{
  "qk_norm": false,
  "init_std_up": 0.0366,
  "seq_len": 512
}
Each number is 128 + 32 x the weight over its row's rms, rounded and kept within 0 to 255. Layers, rows and columns count from 0. Numbers have three digits each. The size before them is the row's rms in percent of the matrix's.

# layer 5 MLP gate, 448x160, rms 0.248, rows 219-276, columns 80-159
099:175108099108091159104114085103150089050169118083076110140168178088145093126203124101168095128144135101140139175159132109103135081166127141160048110089108081126117115140141098155141169226128150154130093147117167119124144167140090147093103140
092:131092123146144186118066094119136119079143109157162136122133118082152131196158163144057158065138107113117134123087122111174125115123153160056202076135140118123186120115124164087143181119137106140115109125157163208154153168129082131129141155
104:146171124115127079087121117073115105161142088134101086117104138123142131116148105095139108067138179093068118211080105122169206120093157071129143099133113101126107102154098129156124124157142159119153167160160105161162161137109190136142113098
094:127104144203106215175130089152144117109163104115112121123085111086123144093034132153065143078135167150170154144079074161089114119125127112144103151142191132153112112148110172162107124151092094059126208126171110132132166136112160125110116134
101:132103062166092127156170122163149138144098110122109091139125132081148153118155093173110113152105126135077147133149122095131116147123182127134115114127121108079142142142138134096152152158106125124082133151085175121153089155103121060066146141
096:091130154152078175141113144134124135135150124134125121106146108149128154019103120118152115096100148137094129162105143085099121076177196177199121177089162045164190167114150095209153184166120158144148153144146168119135075119135117169165123112
098:052141156094066162152136098096104141152121049076106119091077130110197107118117117094125167078145098135146149122125125115170112182105091117171108104139131135173159122155082092081164184113164090148120104120159187115086116143132110119104076138
100:092114126128108116183137154115125153098145072121111127121095168072077119165078086140168114066120063103143189095160137158113129111143079143153170130101154183128169142124044131144037140131129184181114113132144097160125205157159133085096121096
100:096107109186172165104168177112133144096157149133113146086135120079184110104100148112154097103136079069225173199084130086158138097117211147138139185183125179132186065100115126148101108110120094126104152081138162176114128165157116158149135080
102:141116112121093094090146164138188101106114150137156138128167128123123105146158147060116129105100099116139127124172098152120114120099099127128110110127106141115083110098073087148120160092088145133158086143117121144142174092139113140102099112
095:156102150121117153096135126105118130112093144089168133120136199149101062154089152125133153160028142149090139155131136202104104153052065138160115106105114097165141170167158106158194138122166139141123155067125156126172185111162095087137133109
104:121182138102100132186092076145052111135167157161183097172141095128098130190062146121146132101099178188130131114112117126169145142089128095134142177124154219096161141135116086161132159111134125108188125057119158149099128165127105186135107119
096:189159097106156137107105155151091094142190109162181109189152157126123122114116141163072121140118118123102134136153142138186109157158074070132115156144069129170188136088069164118036134155162191145107133103106168122149123125107116116164125111
107:126129155129148082161166147072095128180143108129119116154129131159101185155168109091113127131152191084129145185101142126108078167162123029143149139179127151126161149062151100163149123123174136202096118092131108126177107178120147200125083075
089:118140188093171092139100137126141143151103126074088153162118109124094156152155142083105101093115153140127096073111174133102158143131112124121124173159121112116089093148117098093080109092084152110155108201123102147178120122131135116128059129
102:173127145118137145075082151174140150091117189134165106167146130186193065177162116149111188126109134035114124121059201073129150169139163104151162134074176122076093141142197134142085161157148117096093098152115131095119155101167080133119130062
097:082133157109187120183124122111127110059156046156151131105133165154160081081102145116124174173097102117076147107141085157199157070156123098129111145163118105169104126106098146156106142194110127131158110154085126121102120108141212132112073126
100:083155099118142146153090099155116156088108100145145178195138168167142112143108139184121159134139119080164109140159115053101113139099097164107179044174160128175150111152139103047138127113148120237127176139084086157132168136128090115136195110
103:126125152083099145183155134187140123116133119115063132165168125168158094124122072048087192140115092076129141180106157142140130083147146107137114158126176131128107100069175065152125170141101129144106131077116147126220129129117133108087141112
107:155135181101138124107166147165096127161144114155146115195118085139080128180136167127116137130144067108129123154073156139138191121147170117113190163224117124140162128062133104119104135122120179130167110186114119132141150118113158127088136149
095:130118145184110122150112130168042095121124115146086125137152130067151140128132173173099161114125072088089106108141126094059078108155154177125149085103083121145116097103089162117072178186148085094130176133127101187166153087103065107156122089
092:120136135154179129103172132126136111130063076106151163191151128133110145083088083129124132102126171147132170122175093145133080129170155128204131124131124109164101105128125182088164056209181168190101127069185106156103135116169168081178102140
096:181172144113126101053180127133102140124087127088103166141068128147113096106137156119101117098128119038098085109118115157166103131156126066125098169139108180106174122157138136097100136132061133118085090145135095178126072135136197161106116149
105:124131164157139152140186105070181116165149090152096171133075167122161108120099203131124077097151132094142178182117114054111092182062110126157109093095128065172174149094095103116139121147098148092144168156080100130109157099161111182191091110
120:163155116153125142126207158132124112153120146105118144096105094155071126134135157157130134077165120191108170169074133093137133102108114037111143093197136094130112098130074173106179157141207084088113075099116126141089159114200157120140152134
105:159143065122119179086158150093207132130108078140151092066093128058149138118137085083145105097086103081108144134093124160131170101093153104086072108140141118120170127151094103085082113180090200124117134110107120167147168184160122155120135139
102:123142129101134072153092078058172149176105105153094115144102089085089158161122125063112113117106100106152118202188125153144068132154108148192127130128170106136111127103092104124111136099140140105144157121095136115134109156162136142130149086
093:194123178149137161138148178148136148153133138106138103128103196129140109186138182156043130096120112073095142168132153148124061101067142090064143102126138119162082075145107122133172165131086055117155105173143118152112123122067140116080179115
090:129135152232075146201130171081144149122152167086118138154152123118147119114093125116153125144143077093089118098080121173097165164135125171134218179159163163097140147126111140096140135149129085106106123120133114215148130149113180129081133058
100:100184088152087101142128121203079152068169138122091101119172156107145105098125069071134152103119102112153142122138196159103148046126164128148093122121142150083076123121117123164131159147150137089106129087146145159127093113152075139068155120
103:143150106163162128138104066062134184177124143186090124114112197135106118127137180094065099131119082116096122143076121131211144110182098126093089174117134137139070075107129166120138128142174101110124145124125096125093104095081086113096124136
097:154148150128184176103159145144162095143155136079099108123117156157128171077129079099127182069159099112127183136099132122120188090136129141121157124102135165135075153106074067089161121150122114112135143123172130164120056134093133129151118109
099:121153108160121156081122138149169122107136138189059119145095177149103155194183157147064190138149115103158111141141170032093162109118111156111156082115077128165140214143140084151128125139109161172114129178090088120140135163121113133150105144
096:100220149133139074141179159137113163049145098197151179134097143156099129174155085146156101120101126159112134185095116160132125119135101104190088095191114122069131215107129122135104092132166183121150097170100132167158100122115111158159112191
106:061192195144153120127155100097149085158157157134050130095134122114108077167141184116125070129117167107182112135098100158147137146068118103145070180151114127112109057150146159082097130144135155156143097198144171143135148185130162150142125064
099:131080107143098126171145154127143122085153115143169151157111145133079152109108158192152105165072040056159075161152103144127188115182091101172171118091141135188126129157177153157139141126106136189109083101128164143088116149116163127102192168
101:105134137092164143123138169146111172166141115089120133097135120124097160104142152117172180173127138167130177152126122121102111115180128136139107134143137123107129116127140089177099158135145142110121188122129140149160161107125159160098099065
108:169157190089118102150115131089066128160128145124151120128159111117111166078131129094111156096140134198119150124086133130168102125149084088136070138165142168077213117126130183099054167124109159123125111074162106137167143130181130130139154150
103:179127188119156120139158148090136173134063141103152158114118136158103084116104093054132137139168127104092173130211149121168077132183142123148123169132115186168140097165226188149111150167126092162110143133109114140151163123112070129131163121
107:136102141144146098142154076151100103109174110123102128163129081109140026140085130109141143153127160105068154231077139122116110045162119157165083121150110062123155115135098082104109099110164150149153107154142134130133089133112114174157132141
093:114125096153147107148161138064111091126114124104040174114175184209144108087131138145135153075106120169115140134170128080158145125099085085139099142151118121103110150102168129179059179117157092105188137105122123138135140166093090124111164113
110:098128082113106146120131144186133099181138145166075104131073179116130125142136103105173065099116182144157122081099128096111118221175140100099130140133151112148141135172104161083082105162157173091086135151138135139144173158116108078160128144
091:057147155118135175135107131138114131186099092117156100131074097181122214099137181139109173125096154138200114143174129139155146094127186165067117152138112093157156088133115160157153146137191133132035167174164127090133148090111132097163130121
101:130123151107118140134158128083136104105161103161186152182184082117125072204102126125127119132083115096152089189130119153077094131099098139199182090169083147158125162103118130124166177168096157162136102128101128171147143074110141153154066208
095:050070086137114155118135076210119122208139130117061129157160114094141120109103101122132133159123145093158113097133084194111170101126102147162137163125142093147142151118132027178118139122146123155113105159128073188090118196166113128167104148
099:150137089109091109120113182185178125052120076105072154153136089082157069166098138099161168183082138095051135132134116152139075137128130136113127117108185109127139131156167167154076143122102139077107112201111062110156132131142101123096161129
106:094121124147105134129128141153121101125185143087172132179169113155136137074110165087151094093133170205133100087090130144139194078093126099124088164169108105063090076095158158150085177191115145160115117127143150157123124080146123134115132127
096:117153138063153136114185129135105197169094087145150144183137133150121110172148124017103099156150115047109135160137149131133094106158142128147095114071104086124147098104070183119084128165146122076127110126137115105092102122174115119159108175
109:083102062148147162046092113152128084146124122101083099156113176091097128124082112138087137096152105118165139185091118126155125074091114153131191144209110161079154091156105101132120157148163122099169120092125173188120068119121123124111180073
095:154131169067131160145165110142089168181177097085110143130084071131125149087117112112080135169081121166115102071080147145138152158088165105146068096125130133155132138203072071173096105125180100109124151174154146188150114142094179161144135110
093:084109128163129126190180012108088118122125139144203100109108088109163139144112159135133108150140080122184169150177085180163159089100162203026135119156114144103152116157096131113180117147115111161107148176134172093113146157093149135102180112
107:140160152099114089095069145137105139134156096119083146093125123131134117050086144124109082076127165144159159127109128129150205137048114160116146114112121118167207171196146096135098176135100112180103151128149123060176146132062127098094110160
098:179060141126093171158124086175170120179134085118141150118120175135106090117142112082098167145130106142076148106118163105187138146110107131138211145124143097150110172135086136111080123116187122172110159152094131101202105135101097156158108162
103:155083150125131127109145154085184151191094137150076127103127225121122152083160186118108135121104086116105134176232102143122095129088124083101132148171110155203120150173113136127158132161111117196165127127154115182133114140171130118109135132
100:181094163077127104060155146197138098130140158128131103138142118091106110178161141111059223150147152128095096077109104174126138137192096176132081167083145106088163152126091162111126098168142173182142127109111149107213139112163149085131128138
087:166147131135131140157103140144113182132149126071105153130154149152112133147142071147120190173151105171135125170110153077173063149094146103184112135073125122090114128142139174113121133094136183123155183058137103159142141131069128126122159083
107:154102146147166127076176148122132175103142205113090164120109112128122093164095133156160150099092111113093088142067092071110083146066115084171088142135163110064176133163174154088117154106189111118126094083151133147116113110106176116128105063
089:095112186119136097124106137120136130110127194067105130149124148161132136136057163162156158118085135072141163091158158163169079165182072098140162129184146162107141109111150195177151137104136128097118099181150144216062155135167116093090160143
# layer 5 MLP up, 448x160, rms 0.268, rows 219-276, columns 80-159
093:039144104121175131117091125175152144143124100110170117103178182139195074130115160085069179148140124094124122127062188094079124109141130140112136125172130109132142132084152153103131103168121149097155106082116150161165149113144183099120135136
103:126119160120112120087162166143124097133133184138158105135046179125164111117140086156133106125132078143068139129109140170117087179098139165142106179102161143058168195157163187090159152135151124097130124173167174157124160194098155204131158124
103:108061136211131095132157130116166118127116159111143148073132099097103162119136172112147121093101135165164108167101102162169105156158139125154156137165170135093134112137104176128157125145151083124156143115124102125120082119166133141108111087
096:130077083089122153119117071114162106058105132116161127136097162148176085149127191156156128145148177111143124146122095170119120089127113166140180148148138150118116100166127097080169139123036104110098096181033153014079068171167118091158123144
111:205123141106086160152125104087153133140166097085171150125136117160130146093128135086085165129117163126143097148078169115134158152179122069158138176137093126123106123136145099134073214134174168104185147102126100184122139140136098141166115109
098:107061141123141153123108154126154074189127142175138106159119113181130165165074123136113114111077146104178120133127158121160130060139078131176142114200180100116156144105143093136127105103128175152168124098167095106106157146127138062128110130
095:132111137119156091072148089086151104109198145162098185146190139137133087145167109110093145107156154131158117160135115093109129023126182132136151113141167134098129106116143117184163141105086126115102185171174096157165131150189126120141149142
097:105148080151155179086117126115133081137107070162106153129080143124140081115116094066121096092138100141173219115191140119124067150117092127109202150150157143128133116137137108085073168147061118131082113177131096123073137142174114115097104155
094:144170131103131058164190127165130104111169137063152079146149169123123152148110116150155121179166162113145097105060109113158125165151083185161163084142102132096095134130130125073123129083106112160086110166095047138146133065091094038155086142
087:135125107158154143126138106138155171143202133146125160083122126112115161122128156091129104190155100117092103120168164117139144089105106163088108161109135154061081195100129127130132119125127141120099136166154128183103141104123152146164116092
088:109142153096170090135107154123158089162203124140061168117126145150153117103129088082101137158190194142121095169136160121127111030123146168071179136158150072091123099127100192099109098133106077125110106137102124086139126136142099114147133128
101:104143132141126116190107108126062139147177139094171110155156198157130136116094108125108061175160169152113146139116084101179081192103157140113105197152147158152159148161100089164147113166196087111136104174126151133159078190109083115128119116
097:138066179118094141154133076189109054080153075132137166106113117176122097136170155103113131159109086115117122142116121088066133142136130135131160144114147088148175114099138154147142220156145114138125107153132172139087155131131125179116153160
094:103150086103140099130133127146111110114086132112131116087140099122183131109116117115146103105081193187097104162081184130118152081171133094102083150079145180095118165159138095154125152091138126085131089094148151224118061098148133154125114148
092:153146080138182120139159131087216135093113142053107108109104141194148171121135127121148116100096142090087148126103097108111159163061129062098144068126097134093175097130136116107106149072095148119165159179142144131186128112126171091096138188
090:162126104112092188110093171142119093095108158126082102129111058227167031163099111141176137130088104054119123077127180095125191129106118141179150119080137154135134163130102107080120145163094092100140129097128142194125192112155092150115135177
091:091108084132126110125156142104148095176072169144149109190142131122151156161085121147157174144131111153133125109153130075200125128154099126139128100134108068207128147166133150152107085151178159139155122126132144119198178092100190130120130119
096:208179140078114110085145150091116144135112156139128137109098163093099061118152177132175126115115117078159157116165112166094184145097137149133094095100076048185119169177145128151124145137161171098083162072061163159104083152067117137145146144
095:167115104039129194094106092138175080150045081104146094080127148132139159151100136160158112198101119086134095116131122179138129141141103050160142109175117145125077109112117127136118176140133106148133149103114079146150126179100104168135073174
105:153110127138164090111109115101124153122155128112116156149151098156131128136155105150143147123088102065135165191213134074155157146152096172113151149199144129151103120140117176186088192124135122128127112124094143110112116106164066106078138078
105:046118161168164157099154122107103107112113150080134131209109066141137155152107165137130195148116185080135081135106093137172137111195141182123138114126126095125150122074086130088149163161191118148105123149135123176115185094172168115124133122
093:165151178082130153133070143071093164135120126128152136105085122134136139106092097160112175114074084122110097154106169120170172119129135100093085129169102101089131120120125128130081140100058123100151161171050059067165097104125113161126133122
093:193088149121083126136120160147064107098091139079123134136074137106093086072110128143119132092111117145078156088125164076090081117109163113101121115099127137146115177121127051185130128126102140113106094136174106108094143176093197121113145165
096:105116216130149111167176126083174105165154104136119145105092102118161127197119154165153132081164113160107143130177143111189121110137156101128153152127092128146174199151161100119068113109111141100170151145104193105122173138113157116158119130
111:092107153123183127089183146135154112161098128117091140091067097152072139101111118192149139077070064161095176083108163132181117085101154081122089109170135127106104159138124119155111142185135102119127118133123130135099124144124173096158119165
095:137094119172153120122090115169123162146083163113098131165106157114108126116131159153139127129130123160123093144149175058155145126156136175119105156119102156128100066117132147168122081180140121169088102155156176172153106134187161119181109116
100:139134104103057068115123157181134170129088127092123133101133150168086161183126149146143087134122145118162104131176182143154085119153157103125183043137114179102100143155143144148162090111066100118129095137128139105133128065107138073092125125
097:117148163112137096108204162177151122137119114186076154097191112155091150154123162094171167165136172156154086215138141174142117024159168137122163129134086170129143135161093137153142131100141141091136161150130123116112124130138115153109127080
086:158128101110113098114066125104099139103137161143109127107115127166155167221183143172152158185043143105101151146180105126123080086107154133124070198083112124106079191133152124136173142121083177139140177115109156137124122158120087116160144179
091:150062165148128193198113048070130089131053136150159117149150110108186149137107166137104139169131157132177069178093107134119162164127132076123141115159133142142114140139139129145151111141144130129138172041146144137157189110142142161125047055
103:159107157202107116112134086105136105105132106139093089171081092093130139167106137055107107163114134122125113141093104168152138142131140071148099126097132125126202129102184102178105178120127143099222157149154103090172090080168105153077138109
090:136151200144128138179125113140153156101126157166095120104120156132133151069137085130143152120158163099151127159079145126124148100126118115115173143079113096136124130114162115104109135137122162204150115104078103141135086076142143153139148139
110:126137153103152173150164172094140127113163118107126150156138115113114170177106152205121138124161156091160101137125126126146138124119115132142101127140163077102159169030074074136124116139165179109131109136087125112123114143144156104102117064
095:138173130110096119080146063130141160099165105072160089075198151124112117127162084141115112137098122141179153133082123147148131141106129118122146123093061135094140133207146178100157140159097097128112144118176068099147126133072076072123181136
105:199156127125121093135167142166123125153093163128074153146150137175119127144111101075167098139104158136097125161143180084137150204073142137102064101086128122139147120126171104137112120139153103169146142101094136177097139160140108160106160086
103:133222182077149142102147094144116161119127144114084110117192106155095078118204104059122175119155137193127112152140136087140132128090174140132104104105114133108113108115086163131131131197103068140168113129156111138126152082164125072144105126
095:158058113055115140094173139083132127122127161084120131075113165138156155169120147148102113201128128176185217075099122130152071134182124165123113157156144171142143109153085053157157178089114154142125146128157113110156180129146158151095150133
107:107071138158112150152104120144095106089137178161218123202104089112147130134127100096124121127154111166118126148153108181099091139131165176125149155071149109130131203112170147143097161144148102152144093102107150153119148090151141110147116255
102:145157136123111122122145056124170107104155147129134149127112136078082095118092159145112137112116119152153122117084124158117137139038120068099163124158111110113110089123114122109194067093132132151127118125143101101178127128071134119155149079
110:163109116113116147137132057105130087150115106151129122058110103121130074151080161114162126119166109152087162140173169168134124076117132178112159086053149112136131146110105126125118150074141138151109150191111105114127135179138122158057158145
096:119104085089156141091141146157130133128137141105169075128114151120093153119096123107125186169138143087107136083068140081108165129102186151194109069130156078139194146112148119102148125135200132172152123103159085152139166127132138163155112142
104:133146194096105179154137102098077136090179132156159112142101145171143130154117082103118140104129066105164117164152140064209153088078120091142161137134172125111174083108120131150127126087109132140106161163091195104123201117112138115127123135
090:127140107110073118145075135093111163071096153133124158137118195116118171086119129125122103093118104157121145147172132110103130178150111175086108151091075080131127118147134094126106117146134130122089089104144146140144035110105114105075175141
093:092118115138098120085128166070155151123141113131182125150096114106128119121039143112151153144083109104130108143124144106136155223080142111136129101136101127093141118139128107115150152043088141133138122161190157184145153190080162132110077116
089:090152128147176135130178098141115154090096110175129118147120140179111106126151110151111118110178159144085119188059145129075102152103087136115103168130145099153134148120183140174132139058147133125154135157109211113186111105104144189164131175
097:145158122144176139114143141153103146160166182146178196143126155140158151075123084135168183122072156137156038109139103118119138169156082132146121071161150144083106207183180108168108118086204136128155114123107091134092157179143122124139112146
104:135132189137096133111103109154065109163111161128113111160176102129094087077162176186146139064179153158120180117088155116151153117129135121144134135140129154158142117184104085075079124080131087123151109136078119202086144141156161122126087155
102:073142118123180111108159173075161171132175193186180079035125111100085115151118134147109201098136168135070173117121050179170113090109126143170105168156092121141142172162095128130140129155184114154151071102126125117103063107089137162161135081
098:123150148058121066146121129098073135153158146122111166128151169152110144138162128139169138071143109156146149076149180142141136145155130144123128131194117173155173132153178032104128089107071121168168129151102143120154096102140142108104190161
102:134157057101087147142132128096128168167165172066159062170200120171084141136093169118094175108133114166130161084126157149170178110169117071151075127085107117136149131142113104182093115116131137125078148121108152163114152132147130150172107134
106:087099111100140133092130142079152162116153166111147147153069179173177102149110160168150191141101095120142197131111145140116181155115172117095116124107126071065105130122114151077160097110121122153166150141127118123134097168170134126160110093
104:174128157083108149165121115111054134133161157132117107095060072126092076104170081089171110062034143117101126173129077103131163138144121150082161144104162116137152160151121116086100081068129107085086127086128139125170072073159130139104101104
105:075110143143114073168091081131106063130082121111135106136118128162091104162123073159144095131106106150109085144088113131099097158175155135117093158098175151095104146060148168130213133089180166115114147122087085166194154134145115144141145113
101:170159178162159117138147117135177092117094086163072183149167137141112146120181140072155102123088134117106135164124149143091142138128077091074122152112112132161154178187107107125151121136063185190144156106137156127132082143114194099135078201
098:086190098123187178134151117062107141131099139152143133139113152135119069086121163126137124058148139161154162151146130115131091125132120129162125126133105061141118125200100086108160129114132090149172117156121167084111123115138088085105109115
099:211114139135102104153064140120046168149128133107131191115161110159104186113112057094097129126109097173128071087153098116159173127162120068157118184173161100155117163170107166152108172090141171135081159111154149088146103132140117071136154185
107:176096148105150072127114153141206091135136085129162129160104100178127170154145103167151147146138136116163105141106076115132107075131096145064044131150139052130076077087146142181130104131123151089179164141138138102131109166096109126111121096
084:188156146143119143167154067062127141135118205118091122135103125157166149136123221124102117118111152079111126113151136088171102125158095090144119104159152196170154065105101187082088136133137121086146129164118111147119120116146072085099117104
# layer 5 MLP down (transposed), 448x160, rms 0.142, rows 219-275, columns 80-159
100:128171151086145104149068139166145164180089086147150051131123137115136106146040164114074175131113098158099219105139135120123183116129165140120119140148146124153132110092135170126120109154126141065150127067179084178114114119106183144087130121
098:177124076163146136101114091086118159140090097088176119157205135120089198178122159103105075144118124124150068138108150139122112117172121148150118127149100108118196091124108131095096173089166126128075117113122084155122092077179078119077092149
097:046086101147155102120083107124129127141085141185124098089089155125106150129193141125116063102137114115141139172086087100079182068128167157118124124111025131096138120161130130143094150119194143103114172130122055071160118116123165153122113150
097:128181153120124167136150154115167116110156148110110152117165127161152125132155189108135128105129166125134146159160096111177107126123097101135151133155148123090104082107130118083026055128161104138152114130082052210164134163141140094074131116
109:121090143152154132126138117132138139144146132159066063093160159080115176167147088131119141177106127162131094113106165119189159118151118150124145157115161107120090070119121122135133113126104107119108135110158208114122058093093103140110058148
097:188143144064144163154144076092149156133175155099115092143138139162127142136138116138125124135102074124136109110175124106164124090157099084135099158094125143159088094126144110140090171112078179104141119162180154127144087109151194094179056113
094:132158090130149125148109150173053158148082139162129100048121110118101097198162130096146143129090147169159171128157163152071174145180161147127158087138102156145093160122166106112127098136125104100168085095121099130126138152104141129156113102
097:137112128147098125114101135151108174135177138120187134088128114104121161065119076125131127200107098116140149141155073137118170133123176139124103103149124159152086118127126092124080138142108107080089157092107092050094175175194130117121146164
093:111106053140149113073103097132173123177094167161135165092180161185163052095136132137159131160104091098139117133142170100123148105145148093145122151068103131137118078143177139131047085110154116120190104122120118130108106168106113145100180123
097:108161123108146116104143088172141084095140211126118112175119117113183115209149184146142126090130123150118131157064139142144197189091097122115104096140095101099141137141081136153139154134096136126139159120093138186113150068143147174131141032
085:146141118149124053148099095099094164119178135113177126130125082130088165216105091172143118118085140126142100082118139087094180102109127140142109093148106084176190175122156151144112153167142132113118109183158103144134153132132143210052122151
106:102133148155187085132135115119125129094168120138138067073213079178102138127169141124073123103131179150097119092087059126112156120123118167144105127133180213119097139162121134122143143096148075123120126154124119142165179121171117149178114107
099:132117138138114190164109109012155138077204067177094170165147087138130106139091096141117159118147098141092109105113096080101135107134125149122153141132152114089189155158168198156118104127046127141150136099153106104156159105122140074160138150
100:095152123137166152168167164135147078124093075109085101161154086104131103196120118096131143078078200126125141152105200160153118126104058058153082093148110180134128135102170113138160101061125109136104137137124151131098146115081138128140083140
087:119111127144192181079130147163202125067111156134119138117162154143169135109116125119192122074076106137124112159153153163057060142101128128045114089130107113140131078112149074103119135118154173100171147155159165151116162089138160117134129110
091:141153112097132111086075127106211186079115188114153111123173121126164118103124138151156128107147132083129081156090196122123148168179130114106104176141114131100154129184171109115047170151142147131133182127146155108115174114167115119140159093
097:114130170133116082082125135112142116185095169157068152180167177117103157112155110147138161137123173130162163152111163148136113159114066079144121073178143123133121123180166152150157127149174150138157123112123170117129122155086106185099084126
096:078098113125135128120093140162133140095100069138156151134190151164123127187079144111142102148137120140136112078106168093168102134155112119153147109179144080120185079090162139076138099110155135156150106111101109170115132105179133102120164191
098:156116154095110120158148103160146137130166121189114130202155108093111097119180107172119158169120139086171080170102167104121095069160123116118097092119145140176074136064079110118158169064145103145146141161080103109101110118099076156140143124
100:135132117096123075165088181164126168138107127151124056131111086071118154096117148129075131128156120173179120175087119151128176144120189144126104118101143115128105056118105112076107062123130159175150132150120112120123115158130150153146186131
100:095118180141148105165108060133144104072067122098194188176110120097179148153104187106145154122121116097131106090090127159109103168145141138135076065102113176143130127077136121098072190105178079086175080150129125135090182138143197149196093115
093:123162094117140139076159107170140149113106165119107171103163130077114085132140108128090168191155108130122131100160053117096159068124129198170094173157124117136124118118133092079137126156137105060158071080088118089198143108108131087148168186
090:181155143115090136175153138130098150154127123123167128099104182134090118152168128143102067128126039160128097105136089128115121129113172127143096164076111130151154143158119057089067171118127127158107174147190093129157055109162147179152059078
102:152106128136108117142150134085123106145132136115102173100157138052105093160125092175168150186095123203150145095127135112158168143176139087121151152158173096111091151148159210113123143087138151167147043130159145112163171139164171191077121100
112:143120135180113111146129113140144057199104120149117132132083132100071118100161160180135127100108082141148087130132077115123155154122114147181177130122157104108109121150114081096075152122172123101117086173164130149113070099136103088134137125
098:146152080123141134110101149146117143122133135096095117084112155142144108144163153196189115090140112117111142153133154106152127115084052117090125132115117097123172142195173102165142108180063145109162030138184163153114156176118155102126211147
103:153103117155137150133160150146168129100165116112115103163118118174115090070099110132106190102144134134139067084126096135155137131165183129076173183103163106138189121085132080169146091123129138096120116160154184205125106113136090092133144132
097:154163102150181127132108112155128142148205067108180117093103163062057087099156077095064136175122135149127121139181093135127140115128153117146103125130155169136132156095185113081105073112162128160170167175066174100130116092135070122141056127
093:123132019121161077122190073187119128160092116080099167087119156126117128141098074142136209128117154134146166129134102094144116122102138153065134180096177134073150126149141165140128159156124168147124157056097113055115106095130091154163125161
097:100119111150090157163133123167051160148120116144104136113181153079144080099165133156176135153171117148126108128114119156155144131165144124151064070109100042089087165128115201171101107080115148112137138096162189175133189123102092147155201153
102:141127166121117101130077127091134069221112110112078132075039156171135193118096137153064111137111143133118127091128113095136207116149125138123112177048141165149098082098135112101132118153151175141104110130123138141123108101107121170101116077
092:097195085130125157079102176135175159059137092176186120096165095185130103092145109155140138152088104137094130111173107154138088124124106097089145136095144107133135126108116104074101141146144164093150129126072156136120120119126151079133134056
111:124093155122117094164133184134054168171110119133150141117085120068118133155152126089117147052083120161133181162137145072118111177122135138131142049075091122119138196181151106145117184069110168170179128124165115193125119138147193116161139137
108:155145119148110104156147162163067191107126139084108124101122172122089115110168194103180204089113110157114138109155113127188077066158135131114095123147098085076136130099092172113140159118117177141159100122088128147105131116141090138093090187
104:155159201164139158127145123136169083131121117188066086105116114132129120128081132190131147063130079100131124130144167145097140127113198121111134127089145174100103072056144188157168153182151132087140148157140169150118130168125116157143095153
096:112154113147078175110114166191095119119112153108151126147141175121098160155100134113146086101108223178138169153078125102142081137037185135121120141160105108117124150067106091099134151132120158107182173115172066183185134079107096111118109093
096:166094166092147104093138107096132140159129112051125104111216098149134160131104162116102147138172140149125152105133139114112120120096102137135114126122174203096123096189131045101124165145139127123086124156048148188093149122164110161116083116
110:131105112134103134123116137091112112132128091168171137128175115141205157144164086210109153101094112086108077128092056131094131152101159119159122069124128125162067145178199066136176100077158113047087095123128178078140111157118117100153159149
101:111094145180073163159162109070168092161171093102136144182141114168144111158086125129123121051132146080181086146076168156076118167079105089149138127116170081083140140151107144144137087068167129165151109123117158119109171186141132120136135111
110:211117090115127153084086108123130096147115176130161131122103172093140136080141155120165107194111106129140209117180149153156113112139150121128155161081104174110092047119114079141117074156126168034111095102085098108127115154124088132086106050
096:137183128146130109077119153173139153138159169055169100071125174121077174126122137121184185160164135043135111138121150132143112142138143110111106113121179165133176215117203137113123107167106114152182110146073129060132148126132113099147132110
106:135113085147137108128153135087138143146161083123165173145163100132104128158106137150092136088166123114120099143112113128164129081107123127160152151097068156167205125139058132197155163108150114191095129092109129076122136107141098147155155095
087:132090183123057111096167125166060119142164116143117118056128107172104082121104160139088192147100140136148116134136103138215107111118163146126166105122167142143158079064155142105147150097165090157120187155135133120204172148138102151161154155
098:133152143175161092143149143172130107139080128165109092103137174107124211173163132138101127137139121107104138128150198101067119153192152141182062174120192088183128142156156129168102119113098111158135114092075117100093072174135149096151146105
093:142134097158168157086095094117140102116096147124162134116087114092087065173122164151127155123153080190108171132121223098169107086161106172172116120074125120188178155184099142142152120116091137114140143124122179089146179117174154158147122092
100:129198076114073103111078126078145136159145157169125133127102091216100126130131158118117193163082181145181149154112081146074128154110119059125100123085091126095082142129142107122148124112160180161121104085150099145118175163093085136174161106
106:110167157149137077115113129152134131123172139084121147176169136131111055117212076188124175132111100073095102107122099192113166161091103133115141104141159109121088122117108153134134177099120111106159110194136113072167115131111061097131127099
103:164195123190125125102063126094116114115098101133104113103163111117153135158147170140145135131170135152186102151148148163177120103106151126186119183182117101069125182085102157137098131126178129084167144177175143114188139128135202123096184135
097:126091117152107164189101072143124149144092056121146069172153064140142090150130049134082128112096066137171127123097129090069194106121146144166112136136110109126173098110106160137134131129111090104088166141172147104166121114089122168128097141
107:094098140116152158051073138096161107093102100187153157114069138117105185108184112145148162163109163168108172137157100106073130073078112131117105155181162087111138123109095082129144152080152118103163120160132136133134126110152128145087195097
102:116173128167159182162139135155201087172197171086119139142129119126103019167124111148143124099132113134094128188135143145100087150213047183131157114090126127155110133118121074134101157089108142136157086116115155137109151111112144126131134152
102:121098124100139120122123179130190161133098106073113123168116125118195099084153135181144141109132131144120151081059161130135144088115136137143129076116145120079111100140123150044172112163137147171121087133146151102167129135155100091121063114
102:114134137131128105131136114117088092103153132161113124167079107145107138155083116172153125135161120115164146150114107123070105133129069164089142136114139122058068102103078177151195154078073168153149090108125140129119119104111141114137091143
100:080071193134117156150088140127163168117125138181150140140142107119092133072078102106131095157114124106080131162097126117147141121110102092110156094053148179080123105136175079153122117159094115133133126139103159146141133099150148069150123129
093:134093177210138096125115100149158110157123095092073099132108148142128078108144124125151137162101163153119130183117054150161140127102079145184118136114149132136083131108187210095143119176139096090104118161109112113115124145090091143126131170
094:090145140118120128097164069141138114093070152139087112116138084127125105099115172165177117127155157134118097126124132134120072155099126111115148123075098085092131128096158095139121137153102148091168166084070116185135157114101191186085137063
107:094186087133089067148109136066118118118094153131119166130142132064146109129063142105174095164148132134122106113104129111163139139127135100121112119106182114127114146147179160161146076106140174102094101147177134145160115166101113171065153150